{
  "d_mlp": 576,
  "vocab_size": 9493,
  "attn_scale": 0.177,
  "weight_decay": 0.06,
  "train_tokens": 233500000
}
Each number is 500 + 25 x the weight over the matrix's rms, rounded and kept within 0 to 999. Layers, rows and columns count from 0. Numbers have three digits each.

# up: layer 5 MLP up, 576x160, rms 0.163, rows 123-152, columns 0-39
# down: layer 5 MLP down (transposed), 576x160, rms 0.159, rows 123-152, columns 0-39
up123:488484529470532481510500493543524478538515498499506446514486541522505497501478490488490522519497491504492504526479473460
down123:537484529485477546532499472516509473498487524493478517515504497490477533511518508498499534503507534515501497533469510459
up124:474506526500517496512524523482476467511555469480544493489509496519506472468538462477483481507502493507533502468498528515
down124:502493567543513494523474525488506477533584450467519520533465534499461500473518487507517494527470490531497484488535526536
up125:502493461511499484531473492470482512524478482510489487474524489534550520522515508470576507515533512467509496488504493443
down125:511537455517495531520499469492493517490526530503489497492513479528502522483542498456522500511452512523496516467522504507
up126:568485497515506504540480509502458493485490511500526519473510499507498544501499504513505500517452523453481499490531493524
down126:493483517536501538483475457487503482466506475510513480511514504515508519512469447504500518507488597512503481515475474537
up127:508507501499529460520566520504543463535515475498495476506495512474509470508539496511514461531482460538506495494506484501
down127:508480479481497501523533493516521521488503522480512520527509493515531509513501517481515489500515491499502531485471520544
up128:512504514511499508529504481498527472526471483534477473527464482485501508472486521494455453490485512493463466496526515528
down128:483519517526555548475507475470475514516509466488494513518503511561500512485488501488477522512489485529507483490539482499
up129:470477452546483456504496463496506478479527467485516456527496486507483528469511468515508510476505507493490509492496484485
down129:492523491518517529472509522478555531511505496505487549503483502504506505505522513508495499450508529462506477473501542538
up130:515495484499525482517490492462492484504481502446495499492477549445504482499501450522496523458487491521526531484507519512
down130:477544485486498510439512515526547538528514527540474503503488508456540508461485531482484487548479496506418532527524497472
up131:504536520466531455525526509489510496523506488481522561491496486454504529512532507484466506512484514507487521448485505482
down131:518533457497498517508522531487485492530484540491523528537509459494480506476506522478482516494506502517469508475507483489
up132:532468494522538521518505505509534498484497457509501495482461526477503516496502502509474474471525483500496509497499487480
down132:472492510510535507484514449495475538495534469520563525488490504529516480506535515488487502499503464486485512519481482523
up133:512512502513488528490515484492534504490486468526455527508471473516467497465496489502467514502518500489474491478515502497
down133:510525467478498483532488503530474485501502537481526482517555535461492514569518511515522478514447517534497478521479502489
up134:515530544457483486501503505463520512514499541485494488522517536475470524505496521488540498533497529461494469489505511544
down134:544525519524481477513475480474455521529475484465422506483551481517489512516495531493458515468487502503495489498502524560
up135:507527457505532501493518510481477527474498461498511478522491445515493501529542517500494497510522514472480505525480513487
down135:526492493523514476478512498518507494519446468472468551495471540493470503486483450532525521499475484489476491477517505525
up136:526511521500508469479497491500492481474485462527519479554491481480507525508491459521498515471539501504470475509530456523
down136:519562514431534532445539503498505502475551480473481479499525504548455505472490527474475493467506471561524448498509493504
up137:487498484501491497476433504509506489511469514505507503527500525475488530531474479508553518510519488507521502491487504496
down137:494492504522494527503510499482522480485506481503493519497502504506514497519494488489511500506487500501513481520459517486
up138:470491510507519453491506491502527519576512445506498473503490492550508533484521498505472485511511471536505457487508518479
down138:514483498516535447514525512535446502519495524508499513525504506469527528484474530502546512495513498511504480473500447473
up139:523479526485503490481554518492501465511496500485521484487494514486502482478453510493494497528523511537518497515479509518
down139:519501475489532504514508501568529550521467479500500514547483518462512473518505487473465496511516496492504452491439483466
up140:512497515524495518482528441538544493509506531483556486499533504493487547510429519540525507496521523485502498508476510514
down140:502506515495473540493497501476498490491517508483483497494502502487466480489516533498474504515424496459512484452506462531
up141:496526522492521494480539530504504500504502476546516475533488502474531487444510484540478480510537466520495457472456495474
down141:520506513499469518445515519505521537494505487489509503512497520514506481487515532527486488522510548466516513462520508511
up142:515471540490496502541504540537524516515480502480446491521529466485520482468496515571497519508477525478489500490481518520
down142:513482450505460503445503523512486500490530506455511506518502501514445543545526467490504507485502521491479506503484484469
up143:557453505483493512509489484499508524460522539444432468511499486526475509502477526449504562472536459514508511522538483565
down143:474517471519508523517532553504547459481471474502521536484526479511473488496514537497467495444483461494462552567512521488
up144:489502497494520491460509519514521512486534501453501513494475532515535504468510507492523505518463487506489482456497509484
down144:489514505456490475508478488497516483496523455447489457492522475532492513501496483530517501471527517531446498501509519505
up145:510484499480497475480525483513523475454488492539497462506489504495512469497498508525497498505532516446491440532460515513
down145:469489498491539519520479497536549501500476487496481508503506471517500487509529524516483457477514505477538507476491478527
up146:538496483486504555481553552520511493509509497507455473515481514488449521560503537531534511484525536529486466495511492470
down146:467549456493501480527523499482486522531514480517501510506465494511537530512488473468481497474477496474488482506529535462
up147:549510474509491516500505532504475488511471517498517474513555490518492461470521484505499508514484484487518538440487469487
down147:519494504467481522486521529525551495506497499474546486497480505507525507536507517489447494507490518474503533489499513490
up148:492519484522489528456500490500493449470484509489460507486484495501535499470498514480518507506520534471540510483449552507
down148:473459492476470475506531492488479511496489516465470490456528540513571499521497489507497540557516448484557473540502481484
up149:528496470456539509533518523488450485490500500536522503532481512524508491507491480525478492490534483518459517485454529496
down149:477474554503503518483542495500493504518485523494502522510492523484506464488496527473455502474506479472501503475507453473
up150:486506546478524484445501518492522466508502489493536472496502472492481480533538498505504520514496463486530480484454444446
down150:521499484491531535500486487553520469451487499480452498512439523519478533469526493508491451512523532503469518490489536488
up151:551481533503508521516525481528514462516510472491503450492502506482518501504451487527490500490533519491488464495523482484
down151:503490500520524464520508511473493514508518506508527496506504489488492502484510494529500530558491487499496525496492509481
up152:483486478496519505528501505475453478454491517483507482473537520532474497562509507514478516435449491469502497509501518525
down152:529478516513500519502508486547506518503492529506521532484472523492485478494486500539523540522505476447498490489470493523